Weights of a small GPT-style language model, trained from scratch on English Wikipedia: 7 heads of 64 (1 for keys and values).
Each number is 128 + 24 x the weight over its row's rms, rounded and kept within 0 to 255. Layers, rows and columns count from 0. Numbers have three digits each. The size before them is the row's rms in percent of the matrix's.

# down: layer 12 MLP down (transposed), 1152x576, rms 0.0421, rows 791-805, columns 144-287
# gate: layer 12 MLP gate, 1152x576, rms 0.0439, rows 792-806, columns 144-287
# up: layer 12 MLP up, 1152x576, rms 0.0448, rows 792-805, columns 144-287
down791 105:101165099118096109116153118186069137143116165116105113121122098171151138111113121135120156136133144118137092134127108144124107087147151132139115121138109119121103151091124106118117121156159126150106108141122073146136160141131124108140113129147139088133105150148155121108128131114162130122160107091136140130135157137122103150168161092162132129140120124123113148097107128088112081115107131154117123125141119144130145146064089121115092
gate792 103:171106141100142135134136105088137134140122171184146141128163128080170170111110064147130109148119097119143170138171085148158128153118120143144141120107134102089166157140078135104121123122155116096083180091156154138133108134129115120092138102123088141162123134137126103148133114156148151135100143149144129114157120171134192150167100154149159155136176125107077148064116157142143179133097179103083132121128099112150137151106135086116131
up792 103:110153139135134108112102150151093114150164118102143158163132110092099135106112141089131110116144085125130093158134158141172136108104112118152104114129136139139098125166148106073123163087085127140113127122172154122136150121121143102152129133124118134111167130102173101165125092136152141145137122123101139142150107127085133145134089172125168137103095143092117179138145123152166113113133093144130082117138127099177132146111133104126089
down792 103:157099132069117134202124109126109134111150151129163136119112130069091075081116146149124120146122096143155106149101189111150134128153127119158147144074174129185127121143114183137141101134162140122096128122119180139099151100149154106127137109135140139078175151111089099120124122127099106143084134125136128123121153130156107093097132106126121134148131136146136107138102118129142121123111085096130113129109157152131157128117127184118098
gate793 101:130131134157134161109142182146164121148102100060094147156131134159108110137103157089099122144118127121126131119095131152153119153140151173086090120083128164075127098132124133131083136140116172116134124135114160102132121123123149155108098148158089176105142109145160101114147138105162149152114146103174131090140140073138124161114113121103129160112109118147125140127133113130106102131111155122104187126105152139125190096106156094106095
up793 106:098127102137149164154127096107095175111114145135140146113136118111136149137143106101172117142116160115110109130088122121129120151095115124100162161126147123130092105103206157111128053147175105123098118119127125117145107106128123134138177125117141087151145179139108121146118138144106122110159141123142089164115098144142089136170140125155096134105103148138116118124127108097165163075156107147130146146139098156141084172171146126179121
down793 102:097109166148099120105137159127153088147098109140156157095158113133147114119111132100120097100165144123085133159110134124158143141127170077119117111124113131144139115160106140139141137159106055150158129099119083145181110096180114136143140111124118129115158075168116132116136117132140124130124134133114124152127164111095135100134098126136135178107105119136146160137117127171115137164155114148124146168160144136176168127098149167109129
gate794 099:127138120120120100108145139132141140158133117141152130106088110155088132151198134159140141141093136100119100144123113098149139146159144156156078119154116137143111149114135092107089140155114141117113167159137171170089140137140152115120110079115136157147116141104131058115165067113117145113117138136123124123132129103144142177151096122101115138142133170125161173088137107146124128110091141108098109089108160135089157136142115142110134
up794 096:141118151085117148103149116156148126099117128125128147106147125119101105086106092103153158137111121172177135125133112138117119135162159125118168132124123122133126120143094134118126109156162123103129154142067147105131136111173139130075095124132107103101147140106140136176083114142143131115148084135155127162107136119146101092140116150046138117195167106163130149132056128103129179123094148137110092103126126123159146131156127132142149
down794 098:154148121162156128098133095093114096133099140082146121139116144151096082168089084082120164164089130141109100179139094150108115100145130090068149132134105087140103149153144127151102181150146094132095124164148128142130123128196162112141124113121116138142122131118157148108136095143157113091145105119118101092116096110115087130130141132120113118147117138134148125132109187155118102129128126128109138159130093133143138105131141145150112
gate795 104:115111094119140106121161132096140148123093141096170137131145155136139129142156112149123175160150104140137129128102102132122120122106135148145130155092139148141160149138154108117123151124095116116147122114106119102133111132121119146135140135156093140113121178106154136147113182116100133108092149147131093137178085129128122118136114120154119107134111113163125141129125135139137100134134148152107122106087158165120137113144122103156108
up795 102:144195131116140104099099140092153115166122104125141064148152127134140158122141125152146120149144100092086084149086110081108116125149137136117089159128158126111153133149118132132135095121119134120138070122091126104084177101132142101176091089118132110107124129153101118074132142089160105104101097144100150138136124174085132167122150136178145098128136109094147144151116141105112106120134116173082124105154116118136085126084112100121165
down795 101:152165143137128113157096136090120140116133113122150141090142160147086092172102126079133135123147126198147146132179140152173157126107140124171160126109168182083156130144128150114149099128128123147139138097114100108101093071141158093147140168126118147150135116073107138141153109101120120138145106128131141065109117113097114108120078111156096131123167109151092126160168164159123160124148103095108117162119151087171148161150156099196111
gate796 098:119125108124170097141162114089105116122154121085091139166104116109120133119093125130134142132115148168125091165088119120113168094128130110145112120077124156161141128151094159089124115101135134111120147123092135128073106073117126126110137130138142111189119114147106135145152164138119141144080162126105107134121131153100119122118156130124097096126110114126129112156165128105118138127090129082102149126125133125101129132063115158116141
up796 095:131120100165119137177098114136149162130121123122131110140104082120130153101069148133137131121163072135105078158128141102060111107151132152141102095112132116149127102140163133118126128159105118162147125126121122159150153096177090111136125096126136124119119091180092105126155158154130103111172154113115127119058141153136158153122100117142153105092163121152169103159130123098119129137100133148109112163123143148113135125131152124103108
down796 097:103096122141151125116160116153180126097103140110128145158096081159149167130109154129175114131091105159119117113132123166144120115130135141140149138131140110133152123147109134129108090124149152114121149100099147121115095109186109121147135116115112127150140087143143119106137116124150124114146131130099142148133174102146131120141156136127119139141104142123151156127119096117132122118146148151160096116129150124143140136136095101147123
gate797 106:159163122114149126133108122150126170124118108130102135152171107180154134133127110148176127100126132086090084139132135182139155104131107115135118193177109128128119121101054150134136085114137164160105117176120119140150168127141139114146123157101117137097116111148168120072162141140132148132092114100139105097109136160148149125127100131096131108132143112133125137087162145131109113115142102099096136148124109184106159128105086097141120
up797 104:127139140106102085174159108116123130171150137146085101154125118102158151129119159090134125092133180142118177144093126101165102121133128104113159154102112121129165114103154150145116109107132180154131149103150142159096124138110116134101165144086161141113154146136146122088109133151135103170104125126120107124110168135130123123142091150102107091138111096094159166124161143142134084107118139134130111124133122129134169110140166129151114
down797 104:143161123130134118133169150126102136136124133151139114162092129122149104131100163099148135168153152110125133126109130113167178132120141117089134137152115105146123149108115088118157116135156125174138151134137083146080114132165143135085117186129145177136130127113110135158133138144154142126095159135130142099155108147086138083170158175140109123154182094138110168124170149113110105165133117180102107161128178129132133141119157151140125
gate798 095:154113134119131121154150122127139096115103125132075163146142130155134090123132165178105133137108142133147093106142105131127096126129125131085107132097111096117094113089119127135098121112084065119105108138140149111150126142148123101129133162150116141145140151120152111131111095152182164110124115151136117136136108130154125124131154171101153125130098165124137107130104139134109121102111118117115108166105117110107126138111155142113132
up798 101:167128114145143124143173125157128150089105133153119129172134142138137107096133139180104170140148125154136130130110088124102091137150139164114146095117105095127082153102150123140084143129121063123142110148091143132141102118172094099144134152182076118128142087142137078144082109137144114141153103101094094119138111118095142136156166178144126100106102111141138121154116102135134093111137139103114088118106136127143124111138152127103169
down798 089:101136094185143108162116156119139141138129123127144126135122106133087122075144116131133179122105143144123143134116146098105140130129138145139107115146143126127130170131106145104143144120114162133108116109137114138132166106136136107157130126089140107146145127098145119154103151142119114140148144130147136086086134111123093128130126115073133126107089130134120130135126114145095163135168157116144126140131098102116120113109130131094127
gate799 094:139134136132168116123152128125126160188167127165117130135163122112154130122123142105119131106125140111129102134123071132164139103145092157090113164132171096143122091127161108113081107127128107128106139081133163145124083148123109127090106142105133119137127119122166156137065117151145135116143145103163140127151139139146159141137152141107132095133169114119120093113090137133112147122091138167169142132132124124097112147105089154174137
up799 106:140153113137165151141133093185101146159104134116108127135056149120109091117117120125080138164143109124091108112138127112124103133115150097073101102087117178145165120124143123134176104189111157148132181138133097128102139148163098106107130098117086103159113158128116122150155120149089131130114120123161108116100082113118138111106095104121125166179151116144130124123168142152087136076142103113107105107158147133083150112137106096106093
down799 104:150120118115103062109065117121133146151113109163145145143124146153129101107087085102152131133128150083117099142110137093130117141069144102074116138133135137102108102126140103124102120084154133095131165123157148162098103134139109124124094105122088143114111123159126150169114120109135141088127122116146174135122137127114119094086112106132136139170145131154082111158137154148111125171107159129122110092153096136145171111099106129141128
gate800 096:117157133117146108037122138145127137112128076130094150199126153123115143128126113078124138112092162153156140092152100107126141134120150114077088066102105128114105124084120133123132046138151141106134135121091159156118126124135104106162124088142121155118124143093104109148102092175109149124151110084151112121143126129115094104106154138125115158085122163111153158145154107102164112102128118120168078130149168133093166134109128133133126
up800 094:133117137112112148095123120080138141103128116116105113153127137117138140144135145107140145161137124185133115112133172069116138103096135127126131117122204154165092097137088138105146137122154166123151136141100164127090081132106124159170099117133122114124165136137137140147089135158121135198113162100170133097136123097123111116121122136113148147128100153119114144110105146128172132094155128144146120108123108118082136132126110136117148
down800 097:100132119158153119165118088129121126111143124137175111099152143144135129162128121139088149125113156115159096073138115130134133124132101133190162140103090139134119131114104145149150132121156099126116157146111125175098106177128121105113115120113114174129108125107164150108118079130133169128195128099138154103150125134115133109119099156123102173107113110114150089138158123112073056169141104112122117078126133169083111100135158104108161
gate801 098:151115125092131102118137118111119078130129154171160112156162120140157108133135078113147169100129120138115134107164148122098152111175119166127140126142089161142132112151148144107152115124171180108093102120115098159155127138135131090117120155141148093106107139156178147162116137140185126148137135134147171119086100139126143094109124153138152151164125186125106125128145128106109130106174149131137094106133106137123154105165080103112120
up801 100:133107162135171111122143120134114121153160091126131120126131162104131118137178108121139092118108161125130162110095163103133133167131111157150140141142123128116150112126129118127204113168157154132121136100157109098120122129136137119110136091125112135143155147125125150144070155103118140114116143126165130110141112095145155110143112122117147143141138121104059146148139181146143132164124154130143166138112094159126171147132130113120136
down801 102:131133087113129176137133113137118148135129139161141128132097155138123090160121120148125115065132135107101155151046125104125151146128143136112075131120119134141106118105111117108148096144121147106151120123076124068140097137129086121102100132142137133129152177127144121156132125142159159103132162094121136180128124117139152110146129142142147156139140158098115120080132121154147115132129101113137111126085146129129133110139125169125161
gate802 100:142120134112110114149153090109163164107126117113084137130071117104161125102158115153137136170134161114128120150148144131143142105150144131145132164135096132191072126142129147143153137155143113117134138139184131083109104136132070148124135121077106146111112138125136085137121124106113133119103164107145101120112100108120179119144125139130122141122150097170102129091089102091117154105115174144095123107143108141146144166114085143105107
up802 097:126081128102083123175097158115083156145138153121115151116128106117157093106112105086112111138081131078176129133088106114072113146068136125146134130114140110112146166089160099112121159143133128122132142114126133132144132133142152088132098126110147134145115142119111122095132155104149128128099122140147130103122104127098091121086115104124167105180126162105164138132114159120160169092134125131161115161134115156125114129113101131154169
down802 098:110169131103129126125135102109140108151120113162143152136171176093114149147137101123144155122130108169154176128129131127135161098125072119122123074089117134126088099133115129132106081078143139109110121127120101112143136126109106109110128101130092170115153056117089123100120128171159179155136116108085128058159102140120131163105142095130121151089102157137134113166130119149134090115135145137120115099094130096055126109134129126105119
gate803 105:122111095125137131121098132092136154118114140127099173146116142158145152120139094146128158112162138139164134122145100167132129107130125131117098138143148138132113143138111168138133106108122148140157140135144112122115144127117116177151132115132136160114167126155206078112117097154128116153137118151144130122141112125160099139100128158135120104155126182186104111101141135184124130159130149146118176136118118124128114138190134142154150
up803 105:143117116107110133124161107211143143096135131117137156172102102119190149120115133113112145127076081134119114111117102126113142141136092126131134091138167092096151138139129113094143091111099130109135110105154126156116141108162072112127182183120139130097118132142154070118127117135101139119125113105141100140127138134164141165132104136147169106099144142136121135141098125135164134097133142146098172088121124134115143111152133113119123
down803 104:142138101129112153114144153132108112084203132106125099133110132152099153117102116141141115105035116146071148121120142107168166148138108131115121142116147126136109149098112147123127108115168105121163107086155098151115133110127139120178116107108158124130093145114120092131105125114096154108101114121150134096125150118098148151113155135131169101098150095144171111164137115083150127131073100150141189125114146152147101120155122120117121
gate804 100:116159120151143138110098122110153155135131152126153117102136096142101092135077140138152123083125108182149128117130097122114121113152166119152132120149174143088108146107096131105137152146163127159169134094138104099139130107119135078131054133111121191127121120163142173153161142149134147123113136144143113156113102148118112109171114102154097148106121141114120146144095100117136122097125125094095110132119135124134146095122122131105100
up804 105:110141120109112093142159146198163140111163127159081131106106149154148127105148119134099166174132155187140128139115089101148155119154167114150106111130119110121160119090153130126139141127110100165129110127100158135110035114148133147138112144098114101111124122153137129124123101134082132145128129163138099152121171108158136101131102130121129122145118123111142123125109134141143139127122095138170127125131144120078098122126090175102137
down804 104:144159137164137066157151125119156147141108127083207103093139132096129124134087104116112126099150128132126089090135127135189128073122117158105171147153116105111113120098127154103102139144137161130138118098129119124102146128146142128154115100135142123143105187119106174128137157119112150140152134156126150137083128163162143139097126127124139109134147130136106089143102089137126149113149097150139084123129115141073131126152119121108101
gate805 095:110175109162068176115121120078099139091137137156153115133138138155123061122155090120135149124094144102142115119133111110133093124165149096140112148096139118117098096126108137100114129090077131151154149107135164097122140145094150144116139154122136092111133145168139137122162124132170121127093172088135131107083157086096140160110141119123130153137179122103113148124126189113122113154141129121176101149123111153166116114135123082106056
up805 100:135109146136080094137126134162144160100139112130139125119139101109138142143169169099130112132121154138126120167145145142124152142132131123114134092119123122134106143130117151118105125145095134106129124124154142127155162147118171111122128082129191106155157140147179152141099100113137079142116128112102171110137099121174165127114140146088140126144117146145145149120146155154105114115140119147117112112147099119205153124152109140117101
down805 100:134157149162123159136152151128100100146122165125100128111149147131117140121101113160096107132104114169152091143159095112145153147111142130126125121108149130120120130133111099122107140102145155091117124133138172104138131135080121188092096166119108146142158125105182088129106130121180112141145120119132159137101086139126139094123110120093150128135132153128148150137123105109135121109070116091131132091098136117102136121139144085162141
gate806 111:112157120206140138122117107161111071130107133094088169108138123164149119098108153111117113049140106115134133127109162097136149170113132157087152126099120151120131133095147157147119154111132071164172153164152125103100174165141155128087084116102088138114106143119110123162123108140158189129083114149170118136110134096121125137131113123114159171096104143154152109113134135143129104137141170149081118132102073118122084133129114144116124